config = dict(
    n_layer=8,
    d_model=128,
    n_head=8,
    n_kv_head=1,
    head_dim=32,
    d_mlp=1024,
    vocab_size=2892,
    activation='tanh_gelu',
    norm='rmsnorm',
    norm_place='pre',
    norm_eps=1e-05,
    positions='rope',
    rope_base=10000.0,
    rope_fraction=0.5,
    qk_norm=False,
    attn_scale=0.177,
    bias='none',
    tie_embeddings=False,
    parallel_block=False,
    init='trunc',
    init_std_qkv=0.0743,
    init_std_o=0.0,
    init_std_up=0.0743,
    init_std_down=0.0,
    optimizer='soap_variant',
    lr=0.00711,
    beta1=0.95,
    beta2=0.99,
    weight_decay=0.083,
    lr_head=0.00855,
    grad_clip=1.0,
    warmup_steps=200,
    schedule='wsd',
    decay_fraction=0.846,
    decay_shape='linear',
    final_lr_fraction=0.0,
    batch_tokens=32768,
    seq_len=256,
    doc_mask=True,
    train_tokens=156000000,
    steps=4761,
    dataset='wikipedia_en',
)
Each number is 200 + 30 x the weight over the matrix's rms, rounded and kept within 0 to 999. Layers, rows and columns count from 0.

# layer 3 MLP up, 1024x128, rms 0.238, rows 0-54, columns 0-127
245,187,172,218,151,210,245,221,222,191,246,169,188,210,180,176,188,240,221,255,228,170,189,196,195,231,227,209,221,165,213,276,218,174,207,207,217,226,241,232,173,197,182,249,199,204,185,251,201,186,232,200,195,224,194,164,223,245,217,163,206,213,155,250,272,255,252,157,186,193,157,142,233,194,214,207,206,199,194,180,213,186,163,228,240,220,160,133,295,199,243,176,231,203,210,217,203,160,247,181,208,166,196,174,190,196,194,207,201,175,205,197,236,173,214,145,180,213,204,197,174,207,231,155,196,243,215,174
120,234,214,190,194,184,159,222,190,154,198,219,152,229,204,189,93,122,222,190,236,225,220,177,191,162,212,250,235,206,241,199,181,197,158,242,181,236,159,205,185,215,194,225,229,188,220,136,207,200,170,146,176,192,152,231,169,145,177,128,210,216,182,142,134,187,164,142,130,258,166,229,189,225,165,246,213,198,202,210,185,230,256,159,220,201,226,231,246,262,247,249,206,138,213,139,171,210,149,172,149,181,234,238,199,211,211,238,183,175,231,196,216,262,259,193,136,180,180,180,145,161,257,164,255,194,155,162
179,213,222,188,225,239,179,200,202,233,181,204,204,195,265,223,160,189,191,225,178,202,214,191,206,239,225,224,175,208,166,216,217,221,235,195,184,206,238,175,195,161,153,191,214,147,232,172,193,203,226,194,182,193,196,184,189,176,189,214,214,165,200,179,165,169,142,151,145,198,191,161,199,203,215,205,160,224,192,205,149,165,178,129,268,198,192,236,220,265,193,189,180,157,211,150,176,193,168,195,214,205,161,214,163,201,182,255,201,214,197,167,218,209,195,236,185,179,179,212,230,171,194,189,228,162,207,241
184,178,227,242,250,124,212,189,200,175,256,187,182,176,236,158,166,167,249,210,227,184,290,230,201,211,182,187,214,180,211,211,199,166,206,220,187,191,199,170,184,208,194,134,181,195,170,241,168,188,236,231,223,128,192,208,246,184,210,186,143,233,153,233,213,187,237,170,178,195,218,186,171,191,187,231,182,202,214,189,164,208,190,240,170,250,195,151,244,145,217,167,227,282,180,219,177,178,206,196,176,172,211,189,178,161,201,240,224,216,186,187,168,176,146,250,191,121,266,187,170,228,212,166,255,203,216,126
236,183,174,245,179,200,212,177,141,173,203,176,222,231,237,246,226,204,218,205,222,281,172,166,179,224,195,209,211,213,144,206,198,152,194,218,160,246,192,184,203,200,163,166,179,218,133,213,202,239,234,199,223,154,186,170,218,173,170,217,164,180,175,241,210,187,228,149,166,224,196,150,152,206,155,219,214,180,217,187,208,224,143,212,232,202,183,216,172,215,180,213,210,181,221,202,185,229,247,171,182,162,174,250,190,260,210,258,130,227,213,199,235,183,208,153,204,197,216,261,258,254,188,218,181,220,213,222
221,192,197,146,198,194,191,207,191,157,209,219,198,202,226,211,155,204,196,168,186,214,214,228,162,212,245,180,258,178,224,196,210,206,244,150,196,172,237,215,254,217,178,241,226,184,234,219,200,173,243,181,219,173,202,219,222,170,201,261,147,197,220,228,210,196,170,201,180,212,163,182,197,219,194,221,209,205,203,159,202,184,248,189,210,220,197,196,185,227,193,196,170,188,205,220,224,176,232,185,253,176,244,144,200,192,214,236,182,225,177,211,227,244,202,156,223,207,207,207,200,156,172,211,214,145,171,154
214,189,130,145,198,278,184,236,163,202,171,255,206,210,211,198,173,219,228,194,224,199,223,219,202,179,231,204,188,160,200,168,187,228,157,252,223,206,222,200,161,194,224,185,165,192,231,230,183,244,229,162,250,197,178,131,204,182,197,185,191,241,160,194,210,262,211,158,176,221,155,195,179,198,201,128,212,211,161,181,219,226,180,201,208,196,174,195,276,211,200,221,207,238,231,219,216,178,208,250,253,169,159,226,207,249,187,196,179,249,170,148,175,209,160,199,133,209,175,161,168,198,258,217,153,268,142,219
207,206,273,229,176,211,202,268,203,235,278,226,209,181,168,167,175,229,207,195,205,225,176,216,203,235,231,189,250,161,252,232,198,182,168,133,209,195,231,205,193,148,183,227,204,154,245,159,184,177,146,186,257,182,230,204,172,254,191,206,267,191,168,191,201,164,226,203,221,219,194,154,224,200,222,177,190,250,204,207,177,204,172,161,163,251,183,219,158,201,209,182,244,205,169,149,129,210,157,213,171,243,208,242,177,216,214,159,163,211,190,218,198,231,173,213,205,213,193,218,193,156,236,218,206,178,188,217
216,172,166,173,106,176,163,177,124,247,254,177,161,235,225,235,287,187,216,183,224,213,227,218,238,213,197,239,232,220,218,227,249,255,227,201,214,272,213,165,204,158,197,185,149,127,217,170,202,165,170,202,229,183,279,224,180,181,199,276,260,213,128,227,167,215,191,200,182,188,157,211,257,209,197,218,207,208,164,193,182,189,203,177,189,193,204,212,224,182,231,133,172,211,204,201,187,196,210,255,150,203,245,145,194,228,194,221,221,186,127,227,200,224,221,185,229,209,202,206,213,180,193,182,175,184,203,221
179,191,202,184,214,223,170,207,213,230,201,229,267,165,178,177,225,190,214,242,209,229,197,216,173,183,185,170,227,223,173,237,197,199,260,207,182,218,165,199,213,226,163,179,192,122,151,187,209,279,185,187,252,223,158,197,201,212,212,148,107,221,223,163,208,178,201,227,176,201,264,273,195,206,198,192,225,247,199,165,197,184,154,177,191,228,233,189,228,186,213,208,233,183,255,215,200,166,203,272,244,226,232,196,158,152,189,203,181,198,194,171,175,139,217,169,179,186,268,209,220,186,137,188,182,163,194,260
249,156,201,221,209,245,228,186,212,167,229,203,221,224,172,241,177,171,238,188,180,188,223,177,168,212,186,200,229,193,229,200,209,231,199,231,298,148,151,220,205,209,133,150,174,196,196,277,231,237,228,179,168,214,245,241,207,171,168,190,169,229,164,199,230,195,185,216,154,200,181,208,221,179,266,197,219,196,250,236,219,189,271,204,222,181,198,177,117,175,232,194,230,187,229,177,153,231,243,202,225,231,235,196,189,245,171,225,167,216,190,193,228,195,288,199,150,222,183,258,191,216,244,132,216,202,151,175
285,188,241,225,218,201,175,199,195,215,277,203,200,195,152,228,197,167,193,194,193,199,208,178,216,201,194,177,189,249,209,199,247,175,215,210,178,228,296,208,198,255,209,196,168,200,265,156,157,181,183,197,202,237,224,196,170,195,185,158,199,184,212,192,236,233,193,209,219,243,181,166,152,204,195,201,220,231,218,174,270,204,210,190,222,205,254,193,184,195,174,169,172,197,200,174,226,180,137,206,171,191,217,191,233,221,222,193,196,287,210,161,174,234,202,179,197,207,201,195,203,215,182,255,187,215,250,172
211,243,204,201,216,190,228,180,141,223,200,229,206,168,179,211,221,329,223,256,214,187,274,220,244,202,212,170,209,192,224,184,158,201,243,189,214,207,215,198,212,230,219,233,201,222,213,201,214,181,216,127,198,185,242,118,161,299,142,219,207,194,206,236,165,205,201,214,249,220,191,206,196,165,181,214,172,222,179,137,234,180,236,196,173,250,243,141,220,158,213,154,181,217,215,215,227,209,192,143,245,219,158,210,187,243,206,176,190,198,180,263,178,153,173,205,206,213,239,207,206,195,185,211,247,245,228,216
210,210,232,202,204,205,216,183,159,129,214,177,248,161,137,238,184,174,197,181,230,210,278,285,148,210,252,227,176,187,173,190,218,250,208,207,170,170,201,229,225,246,176,227,206,274,200,201,155,159,170,181,225,172,170,246,198,244,214,178,184,213,173,141,173,188,191,242,192,177,180,225,255,226,221,199,193,210,220,209,200,186,187,196,209,194,182,213,205,211,192,176,213,180,219,205,222,198,218,210,171,183,187,224,212,129,209,205,190,149,196,221,226,195,242,169,221,185,240,233,217,170,220,205,162,168,253,228
185,196,197,208,227,216,190,164,223,211,269,192,149,184,145,225,186,210,186,185,259,211,206,197,197,202,215,127,179,204,205,160,195,230,151,239,206,192,163,221,275,179,138,192,246,173,190,147,225,194,199,181,181,201,164,163,214,168,199,188,171,205,254,218,258,233,186,194,218,171,239,168,159,230,211,163,200,200,189,223,215,186,171,173,231,195,179,164,217,185,268,239,213,158,242,153,198,185,255,216,142,172,123,236,221,170,173,198,211,186,205,173,147,222,255,232,168,187,213,206,221,213,170,203,255,177,215,172
229,208,255,244,210,273,186,194,217,222,197,226,172,171,208,182,219,188,193,167,221,246,134,232,165,216,200,212,169,260,220,161,226,194,247,136,211,204,190,192,212,219,211,228,198,178,190,204,165,168,157,228,181,205,205,138,211,150,210,181,161,218,252,102,229,178,203,204,201,231,197,190,208,165,208,198,178,221,245,207,138,167,201,193,254,173,207,246,234,163,238,193,209,246,122,249,227,193,200,225,217,229,243,225,223,211,160,133,204,205,184,192,166,188,170,208,237,198,168,195,220,215,156,236,258,196,189,178
215,261,211,201,187,253,165,186,199,177,187,181,183,195,240,210,204,221,169,161,178,269,181,238,152,160,202,215,157,209,178,189,201,204,129,177,230,181,238,210,150,159,201,204,234,208,179,198,205,232,186,218,200,126,185,202,186,244,217,184,177,168,202,203,201,203,215,243,225,201,149,198,290,111,207,247,174,193,225,197,128,229,198,211,216,155,230,166,225,203,235,239,234,243,175,227,145,167,192,245,198,200,158,222,235,225,258,208,204,183,212,158,134,218,231,223,235,190,151,273,231,184,251,158,206,259,212,181
241,236,206,221,171,184,152,159,142,248,222,276,206,161,199,193,192,213,178,207,204,189,216,196,191,207,164,253,211,253,178,181,207,220,209,148,193,185,211,172,154,201,170,176,197,227,182,201,230,152,167,218,215,205,173,211,200,213,151,160,171,170,208,181,187,241,277,246,286,249,182,225,186,229,256,247,187,196,188,175,195,185,168,181,121,216,202,216,199,186,225,172,213,211,212,205,201,262,201,209,240,259,234,213,188,191,193,224,220,191,206,209,170,215,210,209,218,215,221,271,207,165,172,258,185,230,203,201
189,142,195,258,156,212,170,166,208,221,189,187,198,190,235,179,191,216,187,180,239,201,266,167,209,207,206,181,187,202,163,219,171,206,259,209,194,167,223,177,180,195,266,206,200,211,182,181,215,164,186,190,253,231,188,102,236,181,258,171,198,186,220,198,209,187,183,166,241,210,161,214,219,190,228,207,212,123,201,205,155,156,182,192,214,186,182,228,219,156,142,216,192,234,238,186,145,190,197,152,171,226,219,179,218,197,134,151,197,181,231,208,175,134,195,226,169,230,199,189,258,197,196,170,226,279,168,200
204,210,229,221,222,180,203,182,196,220,149,182,253,193,237,188,208,246,154,201,177,202,239,243,203,199,166,168,166,143,231,149,157,202,150,236,159,249,225,215,212,183,191,212,224,184,173,222,154,234,202,185,213,216,218,171,236,191,180,150,173,193,162,216,195,209,242,241,141,246,135,180,158,186,160,179,203,203,141,189,194,181,200,156,224,136,156,225,249,203,198,230,195,235,225,218,158,209,232,214,193,186,210,179,235,239,213,213,151,233,217,170,205,192,158,209,172,230,173,178,225,199,233,164,234,180,182,137
212,201,234,222,194,266,218,140,192,157,217,149,188,245,238,213,221,215,214,222,189,211,138,175,197,241,178,207,224,182,258,203,213,260,212,183,197,199,217,237,211,230,223,220,232,239,170,246,202,196,219,257,160,224,191,237,168,226,181,248,184,208,163,188,214,240,142,204,240,126,229,131,247,193,220,159,161,185,209,149,225,239,190,243,181,199,109,212,197,160,212,174,216,253,156,137,174,193,169,153,216,228,245,224,196,153,226,225,186,193,224,159,197,202,163,236,231,212,218,183,230,158,228,181,227,163,148,175
198,229,216,183,176,175,247,216,180,203,199,199,207,164,193,195,233,223,196,177,193,191,235,259,213,232,218,173,188,236,221,177,203,215,230,179,179,208,166,196,204,158,176,203,200,238,260,160,216,194,212,200,207,149,179,197,237,216,247,184,166,249,176,203,195,191,250,164,208,228,221,149,158,212,168,206,240,199,190,178,194,175,191,252,177,242,209,182,155,212,154,229,206,181,146,219,191,195,221,237,250,138,206,290,172,174,207,219,187,256,146,202,185,219,177,213,189,176,204,164,182,180,244,184,263,175,242,229
175,190,220,214,162,260,235,220,186,175,223,215,237,155,242,207,191,152,160,185,210,195,194,222,218,242,257,199,134,200,188,229,183,244,203,164,209,171,225,154,168,209,122,246,266,154,243,232,212,211,174,235,220,164,191,226,226,159,203,194,251,206,241,170,193,181,223,255,151,255,254,144,183,108,183,153,238,187,204,221,182,164,213,164,182,202,193,216,197,178,247,207,206,210,192,218,225,120,286,201,170,179,165,168,212,154,166,190,196,247,190,202,187,106,186,196,231,213,193,198,219,147,174,168,198,173,213,191
195,186,198,162,176,193,189,163,196,213,239,174,169,210,144,182,208,185,248,128,255,181,175,222,225,179,218,199,230,193,186,201,218,221,215,210,169,209,157,189,228,230,196,203,195,208,193,180,222,223,186,222,195,171,218,246,202,191,197,198,200,188,180,224,217,182,201,176,223,197,265,164,228,205,186,184,190,183,191,177,194,192,228,179,196,188,204,166,204,215,251,262,196,203,240,201,192,205,240,190,215,270,262,136,212,243,233,173,165,174,154,184,236,211,163,111,168,165,167,191,232,249,215,201,180,252,189,270
130,168,276,248,159,164,152,207,225,181,237,178,206,194,197,192,157,227,201,220,198,179,150,148,208,214,194,178,193,196,180,210,202,214,178,156,186,168,176,215,230,171,200,252,230,242,228,199,161,141,177,186,197,222,223,169,190,206,201,196,243,153,205,195,228,249,236,196,218,163,200,192,185,241,227,257,166,248,231,207,179,260,206,229,240,264,192,295,238,192,234,140,174,239,222,210,255,158,174,161,223,220,181,272,171,198,230,150,194,211,229,197,219,236,219,216,182,241,211,207,212,194,177,218,294,182,186,177
191,202,203,196,241,187,251,249,202,177,197,204,149,212,223,183,191,150,180,187,189,213,200,263,151,130,239,198,210,119,163,158,253,229,225,188,170,168,223,234,246,190,185,214,142,232,229,218,198,215,218,175,183,204,168,190,216,205,185,218,219,168,233,228,245,247,200,235,168,201,189,192,222,159,161,135,200,204,218,246,240,211,188,216,211,151,195,212,209,159,201,198,226,218,186,176,169,134,187,231,244,239,185,248,147,197,192,162,203,160,154,187,160,177,204,204,177,179,206,209,215,190,211,176,239,176,181,189
239,217,180,210,196,185,216,207,194,209,141,232,122,101,209,165,195,199,233,222,115,208,202,158,205,227,243,257,198,247,187,218,259,242,182,225,176,140,161,197,232,186,204,209,176,160,225,167,186,166,217,225,221,225,146,177,204,179,167,175,231,161,162,146,170,224,229,168,223,233,183,209,170,199,209,242,150,236,154,214,248,181,175,188,231,257,258,199,245,151,225,225,205,228,190,170,209,191,188,178,239,191,181,202,184,210,174,230,159,226,164,136,252,182,215,189,179,195,223,259,238,225,133,184,230,147,211,194
222,186,196,235,225,199,153,243,162,114,198,203,214,216,178,187,187,212,244,164,176,203,196,183,253,176,155,187,194,183,193,229,170,173,244,248,206,216,246,146,227,229,207,180,224,212,159,187,180,207,191,272,216,191,148,183,147,233,232,236,212,178,174,211,247,201,200,189,205,240,160,233,197,192,260,138,204,240,196,228,159,223,207,183,266,194,166,160,200,228,200,221,180,161,240,222,189,189,216,141,212,183,203,186,167,212,211,253,207,191,202,189,275,202,217,178,221,182,184,248,242,190,206,231,176,215,208,211
208,256,241,193,160,156,198,214,187,213,216,174,229,271,268,212,217,209,191,182,249,169,192,203,150,222,204,210,162,163,204,154,189,220,240,177,188,180,213,220,181,204,218,191,139,204,210,235,192,189,229,197,211,169,210,219,187,184,211,226,162,151,179,168,212,256,196,192,203,186,196,221,180,169,213,177,231,221,197,209,249,152,194,209,169,212,193,240,171,264,207,129,181,233,158,190,193,173,197,226,191,220,180,207,194,235,227,207,214,175,199,181,212,195,174,198,251,186,146,153,239,208,198,212,205,215,157,186
185,207,178,190,178,165,188,215,155,177,202,218,201,206,189,216,180,201,196,225,195,198,166,278,191,212,168,174,214,211,189,162,147,174,133,212,216,269,159,201,200,177,222,168,202,194,189,199,164,155,166,185,213,223,159,184,187,196,219,187,214,238,104,175,231,179,196,151,200,195,166,168,170,262,155,188,190,219,241,229,180,191,206,211,193,174,211,172,222,187,170,193,134,172,231,158,181,187,152,154,164,174,214,223,191,215,251,173,191,240,238,193,231,257,222,270,189,188,189,185,203,176,207,118,205,214,171,182
225,240,202,177,198,202,158,223,175,182,150,171,150,176,234,124,269,192,182,213,112,225,161,236,213,181,235,206,217,198,204,181,245,169,179,203,208,201,238,185,168,189,191,192,175,201,226,192,156,205,182,234,211,227,194,179,196,215,250,203,184,184,147,192,187,216,178,200,227,184,143,207,203,167,202,180,197,209,200,209,204,244,176,170,248,213,204,213,215,177,164,231,184,184,178,155,219,196,228,209,208,148,166,228,219,211,173,174,187,186,217,196,205,144,219,219,250,231,194,187,225,193,256,239,186,151,197,259
237,158,188,192,191,234,223,251,215,207,179,200,193,147,156,157,156,207,237,209,170,168,148,201,210,207,269,203,216,190,211,213,190,182,248,188,179,277,188,245,186,203,208,207,239,202,164,200,185,211,182,194,231,217,150,226,197,170,201,166,190,212,164,208,197,158,254,163,228,173,189,250,217,240,196,171,228,199,153,178,229,186,234,208,180,226,199,147,205,195,194,234,219,185,210,189,223,178,180,188,235,173,226,230,203,178,204,200,211,141,138,206,232,221,159,223,166,171,197,198,221,143,118,180,195,233,170,218
153,204,222,238,200,221,151,176,193,182,190,202,218,309,176,230,204,212,245,251,205,226,161,159,176,191,223,124,241,213,114,183,155,209,238,203,188,224,186,197,196,230,225,168,186,228,155,220,180,119,154,213,173,257,205,197,175,188,235,192,241,176,229,262,166,208,116,215,226,227,197,201,199,209,216,214,193,199,228,239,184,183,129,217,245,140,205,267,216,160,220,209,269,245,209,180,112,238,215,173,177,166,187,172,205,233,226,156,217,193,173,209,229,151,235,208,182,185,154,150,179,182,187,213,181,231,218,177
188,219,208,151,205,158,229,216,219,217,189,165,188,210,240,173,208,209,211,238,116,201,200,213,167,218,214,271,255,230,165,220,219,192,193,167,162,192,163,174,203,201,207,237,220,225,223,191,152,196,180,159,237,198,161,188,189,197,199,173,166,136,154,242,193,189,240,247,222,164,187,146,223,194,223,194,190,199,228,197,207,166,205,208,181,206,218,238,162,189,231,215,144,221,183,270,202,212,200,265,143,173,219,198,170,202,186,203,197,191,221,223,194,230,252,187,205,199,195,182,185,197,166,207,141,218,238,188
252,179,224,275,169,229,221,162,185,164,225,208,205,220,168,205,201,179,241,156,198,186,118,200,157,167,239,237,247,187,219,217,215,181,219,245,219,198,244,211,217,178,147,209,120,290,220,241,219,189,199,186,179,212,183,192,229,191,175,197,217,158,207,149,132,189,227,182,182,246,198,150,222,134,210,157,220,203,241,233,205,211,212,245,271,228,182,171,218,185,191,155,159,234,169,215,207,206,217,193,184,194,205,216,154,212,237,210,192,174,158,221,195,208,236,164,213,225,209,179,215,191,201,220,200,230,244,162
225,198,161,172,217,188,207,231,200,207,199,185,163,151,211,139,176,164,216,228,126,168,168,186,183,198,166,245,219,221,178,201,165,205,203,209,209,213,185,207,201,209,158,269,173,188,191,199,196,168,171,172,199,213,232,209,200,211,147,193,181,214,167,196,201,212,156,159,185,189,185,204,214,185,198,187,198,174,206,232,194,133,248,151,225,220,197,173,185,211,202,142,194,196,136,229,271,213,205,210,207,170,118,228,251,195,207,204,155,156,228,194,189,197,194,193,188,176,181,181,160,158,274,211,178,225,163,169
157,212,224,236,235,190,173,160,194,251,217,204,197,214,193,228,165,221,154,163,248,179,181,236,237,215,170,245,196,196,219,245,193,182,181,195,198,207,208,166,149,178,176,205,211,236,210,199,134,196,209,214,205,157,196,197,172,250,173,213,207,174,196,180,220,205,192,164,216,233,204,144,184,230,162,237,216,202,177,197,200,166,248,217,187,150,217,169,194,158,220,213,226,198,179,185,226,230,232,176,198,203,223,201,195,217,228,202,187,227,181,170,213,208,185,243,220,221,148,205,211,191,161,198,151,166,205,191
217,185,210,204,252,182,205,232,139,138,210,226,169,136,178,197,162,221,214,200,243,177,250,217,180,111,198,140,187,203,189,157,173,179,250,211,187,204,209,193,146,181,171,194,138,182,164,181,202,216,198,237,214,198,164,179,250,221,176,185,210,180,164,193,163,167,201,179,225,184,199,182,218,173,182,178,181,207,193,200,186,200,168,235,195,183,227,238,252,208,220,208,180,190,217,182,154,219,188,225,164,229,185,206,221,220,249,202,197,188,200,200,208,200,171,234,187,177,212,195,168,210,207,209,151,187,155,236
183,211,181,255,215,163,195,219,154,194,236,187,174,173,217,207,186,214,180,176,179,201,207,245,218,231,204,154,255,227,167,198,163,181,213,200,194,250,194,183,157,189,239,170,222,212,182,191,126,214,133,189,230,155,225,239,226,190,228,195,199,162,208,207,288,201,250,217,250,203,214,183,224,220,143,186,197,245,187,185,201,221,207,204,206,188,192,233,191,215,237,207,235,237,155,239,210,176,230,158,245,177,149,160,102,225,230,142,181,163,245,239,179,179,184,201,237,173,210,165,203,158,180,236,237,208,187,165
205,231,209,244,168,204,220,203,132,193,250,164,144,186,171,207,149,225,189,197,231,200,173,236,203,225,190,227,213,213,194,170,207,196,173,178,190,211,232,182,181,211,194,223,218,238,169,223,180,205,172,196,209,228,168,210,193,225,193,241,201,182,225,211,202,221,242,229,256,222,187,185,199,214,202,192,236,200,197,173,207,213,156,171,210,189,188,183,181,229,235,210,230,205,239,213,203,208,217,176,245,183,181,215,163,146,194,190,146,194,200,180,220,232,212,214,182,191,202,217,177,205,225,228,204,215,158,186
216,215,207,243,199,202,216,136,241,161,206,183,143,221,193,155,189,180,161,207,178,236,179,159,218,219,202,258,232,194,189,208,187,181,223,247,205,203,185,204,192,231,172,161,238,206,276,185,222,217,192,180,246,254,199,156,204,179,203,122,195,226,186,239,160,261,195,196,193,190,231,165,194,244,203,183,196,207,226,181,225,185,198,216,223,188,244,187,177,173,228,155,226,182,204,305,176,166,188,197,223,220,196,219,159,242,201,176,196,245,241,203,244,177,175,149,174,186,242,204,162,170,230,225,204,202,220,196
209,178,241,145,201,143,178,210,195,224,214,262,191,203,246,169,237,186,175,233,223,213,193,254,212,223,205,191,202,180,219,167,262,155,207,216,223,225,178,153,194,173,158,226,152,221,193,186,185,167,204,196,203,198,176,165,151,170,223,203,193,174,180,194,144,196,222,206,205,223,212,211,189,211,227,196,192,156,213,242,243,234,200,218,177,220,229,231,173,208,202,210,214,214,179,176,227,223,261,207,163,199,171,192,195,184,178,190,192,204,185,185,158,223,192,186,182,179,222,250,265,191,158,226,133,220,233,236
221,179,222,182,270,178,195,205,207,206,208,182,214,223,234,216,194,221,229,165,219,213,219,223,208,200,227,205,210,207,197,180,182,216,177,219,170,190,208,191,253,187,231,214,245,193,207,217,193,188,194,164,205,202,152,181,229,190,207,214,195,249,201,234,199,159,201,185,199,204,235,199,192,191,225,232,199,194,221,193,161,201,141,148,234,231,211,199,226,235,213,151,166,214,217,174,185,178,243,205,220,239,169,217,253,183,227,176,244,158,193,166,137,207,167,194,172,208,206,175,190,194,213,215,216,187,204,137
203,234,204,174,188,179,236,223,222,257,208,220,221,158,184,200,173,159,212,204,132,201,164,150,200,223,174,139,239,224,216,161,206,145,197,201,210,149,193,234,170,250,204,196,190,194,166,167,210,194,161,252,193,221,214,174,212,165,222,143,222,189,205,180,118,230,219,152,218,201,218,203,167,238,166,214,234,230,214,219,204,184,201,179,160,172,220,224,250,203,219,221,187,187,214,129,194,236,215,144,167,145,205,218,170,201,158,210,200,229,205,203,238,238,223,200,198,195,193,158,254,218,135,218,229,172,255,157
187,203,155,256,253,231,178,219,181,175,250,199,198,155,221,233,170,217,226,192,214,205,195,206,202,197,189,164,204,196,198,241,165,229,194,207,169,124,219,211,207,178,268,193,167,196,174,134,168,149,164,202,223,200,205,191,197,112,176,175,211,231,129,233,275,226,222,208,170,237,178,193,243,201,221,168,163,211,171,170,132,262,216,184,239,255,150,201,214,179,190,227,155,234,193,153,171,205,239,131,238,249,171,179,198,195,216,168,221,190,211,170,201,204,162,159,183,187,204,172,187,129,186,178,184,218,234,153
245,234,213,206,184,154,237,234,186,179,211,204,224,148,192,122,217,246,192,155,195,168,212,147,181,212,164,243,211,244,207,230,288,199,197,207,205,200,196,183,210,170,200,229,253,245,197,203,207,175,181,204,244,193,210,223,207,233,199,165,179,186,235,212,196,161,176,219,208,181,186,223,191,172,210,193,187,212,236,213,145,204,180,174,198,210,216,198,201,206,208,198,174,191,142,228,181,192,222,206,235,194,195,194,207,157,181,214,184,255,205,211,205,169,173,175,143,175,189,197,178,216,217,145,198,168,177,206
189,201,166,195,158,213,180,143,233,209,136,145,221,184,170,225,257,187,287,224,219,242,185,279,206,181,139,181,209,204,148,201,195,170,205,190,178,189,245,178,193,167,179,193,170,198,257,212,233,156,142,205,182,174,240,184,266,245,166,182,225,269,158,250,231,278,185,220,194,291,191,246,229,203,137,150,199,274,196,220,243,232,195,164,184,236,199,230,183,164,259,172,147,223,206,216,204,217,172,198,181,241,239,170,211,218,219,208,136,229,166,169,186,182,200,126,170,222,204,227,204,197,181,222,225,232,169,208
174,188,183,162,199,208,225,179,155,198,209,234,223,262,216,183,204,213,210,151,196,159,199,180,153,222,216,189,161,157,175,191,180,190,204,246,240,187,178,240,152,181,180,168,202,211,200,280,192,184,197,238,206,221,149,204,225,195,197,188,223,218,201,244,186,248,201,153,258,159,201,203,211,196,188,184,208,171,164,214,193,194,249,243,185,201,179,168,231,163,179,176,232,205,180,219,175,250,202,249,228,188,216,195,167,165,192,207,167,174,250,258,241,173,228,168,236,218,225,227,204,199,149,230,210,210,179,192
240,215,220,198,156,219,172,183,233,227,177,135,222,201,185,190,233,230,181,209,205,164,170,182,208,142,193,192,167,231,210,199,205,236,181,229,217,206,207,228,179,196,213,193,231,189,164,191,202,137,197,163,185,205,195,236,195,289,250,140,239,196,233,235,245,273,208,242,193,202,162,197,189,209,176,203,168,205,189,223,232,219,231,200,216,192,205,230,213,148,202,231,152,211,199,185,227,158,221,146,277,155,247,189,226,190,161,167,168,225,172,195,132,193,215,212,246,206,174,252,198,211,203,183,183,213,179,157
266,220,256,170,181,223,162,237,203,157,218,190,273,219,212,166,184,208,244,201,194,166,210,191,184,200,224,185,202,227,183,188,187,162,230,212,145,164,181,154,212,194,165,246,168,191,285,169,181,180,193,154,215,208,196,217,199,191,181,201,211,221,159,212,226,219,151,229,197,228,176,259,200,186,183,183,217,244,200,121,256,217,176,203,158,187,164,219,237,251,212,204,185,222,232,139,172,173,185,212,225,201,186,155,199,148,233,244,251,157,204,176,205,203,146,207,221,175,209,233,242,155,200,188,252,189,205,176
157,189,182,174,212,181,271,209,169,185,228,192,204,198,216,163,163,173,210,240,205,211,191,183,176,193,202,282,201,209,236,215,236,165,157,216,228,174,213,198,215,208,138,204,181,141,187,194,180,188,164,226,241,212,228,201,208,190,206,201,157,188,176,237,225,197,177,219,207,177,156,220,259,237,177,216,180,181,180,276,222,193,201,190,185,187,211,228,224,208,236,208,222,244,156,204,216,195,190,189,209,191,193,194,219,182,181,219,183,219,178,204,193,207,171,210,207,148,225,227,212,188,216,208,191,205,206,208
179,107,167,167,192,237,205,204,156,165,149,255,165,186,243,205,212,148,148,153,190,158,233,183,178,181,243,209,223,219,181,155,206,193,191,196,213,183,206,227,206,190,159,207,137,212,211,202,224,179,225,179,200,234,223,240,208,178,176,246,188,209,210,208,187,202,179,203,228,231,258,195,234,187,177,162,212,179,224,190,253,193,240,215,180,181,232,168,185,182,214,158,177,188,205,220,250,211,162,219,147,222,205,201,201,234,233,226,139,213,183,187,176,208,188,193,222,229,200,196,237,256,189,219,218,231,197,212
221,203,243,168,184,163,229,220,196,228,177,166,216,187,208,188,185,111,198,234,189,216,171,208,209,200,214,265,181,189,156,179,184,249,140,209,213,151,187,161,178,246,246,136,202,189,176,218,161,218,113,178,210,199,215,192,182,183,154,219,180,197,209,227,164,179,246,172,209,181,195,208,158,200,164,193,234,211,187,252,187,216,175,199,212,212,153,169,195,216,178,243,213,196,164,219,177,190,215,176,219,253,244,207,173,238,217,200,196,178,146,205,192,156,256,183,192,201,275,297,198,159,194,191,192,212,165,186
225,233,263,210,207,240,229,257,198,238,207,206,219,207,210,193,233,230,209,150,202,178,178,193,185,174,225,241,208,230,182,145,253,266,201,191,209,218,188,218,198,217,183,238,233,276,209,180,137,239,243,181,228,170,202,189,180,227,234,217,201,202,231,242,195,210,206,180,206,129,207,183,176,204,213,193,164,223,243,196,196,201,216,192,216,248,225,113,158,204,198,219,205,187,191,172,189,226,179,202,173,163,173,143,190,206,128,225,130,215,174,197,209,178,239,244,236,225,164,272,169,231,207,189,206,173,183,190
192,244,209,195,190,206,197,199,203,177,201,217,181,189,168,235,169,239,206,195,190,190,201,179,173,203,204,173,245,195,238,159,202,231,231,224,150,250,204,156,221,190,222,210,171,210,165,215,177,209,176,215,199,115,190,220,198,139,226,136,185,184,256,211,225,235,179,226,200,233,229,152,199,218,154,208,152,189,155,238,179,151,180,140,190,164,213,251,217,230,224,220,181,194,233,282,187,191,217,203,241,216,215,166,244,186,178,235,218,182,255,165,172,241,202,215,168,223,177,92,172,203,198,185,225,217,193,204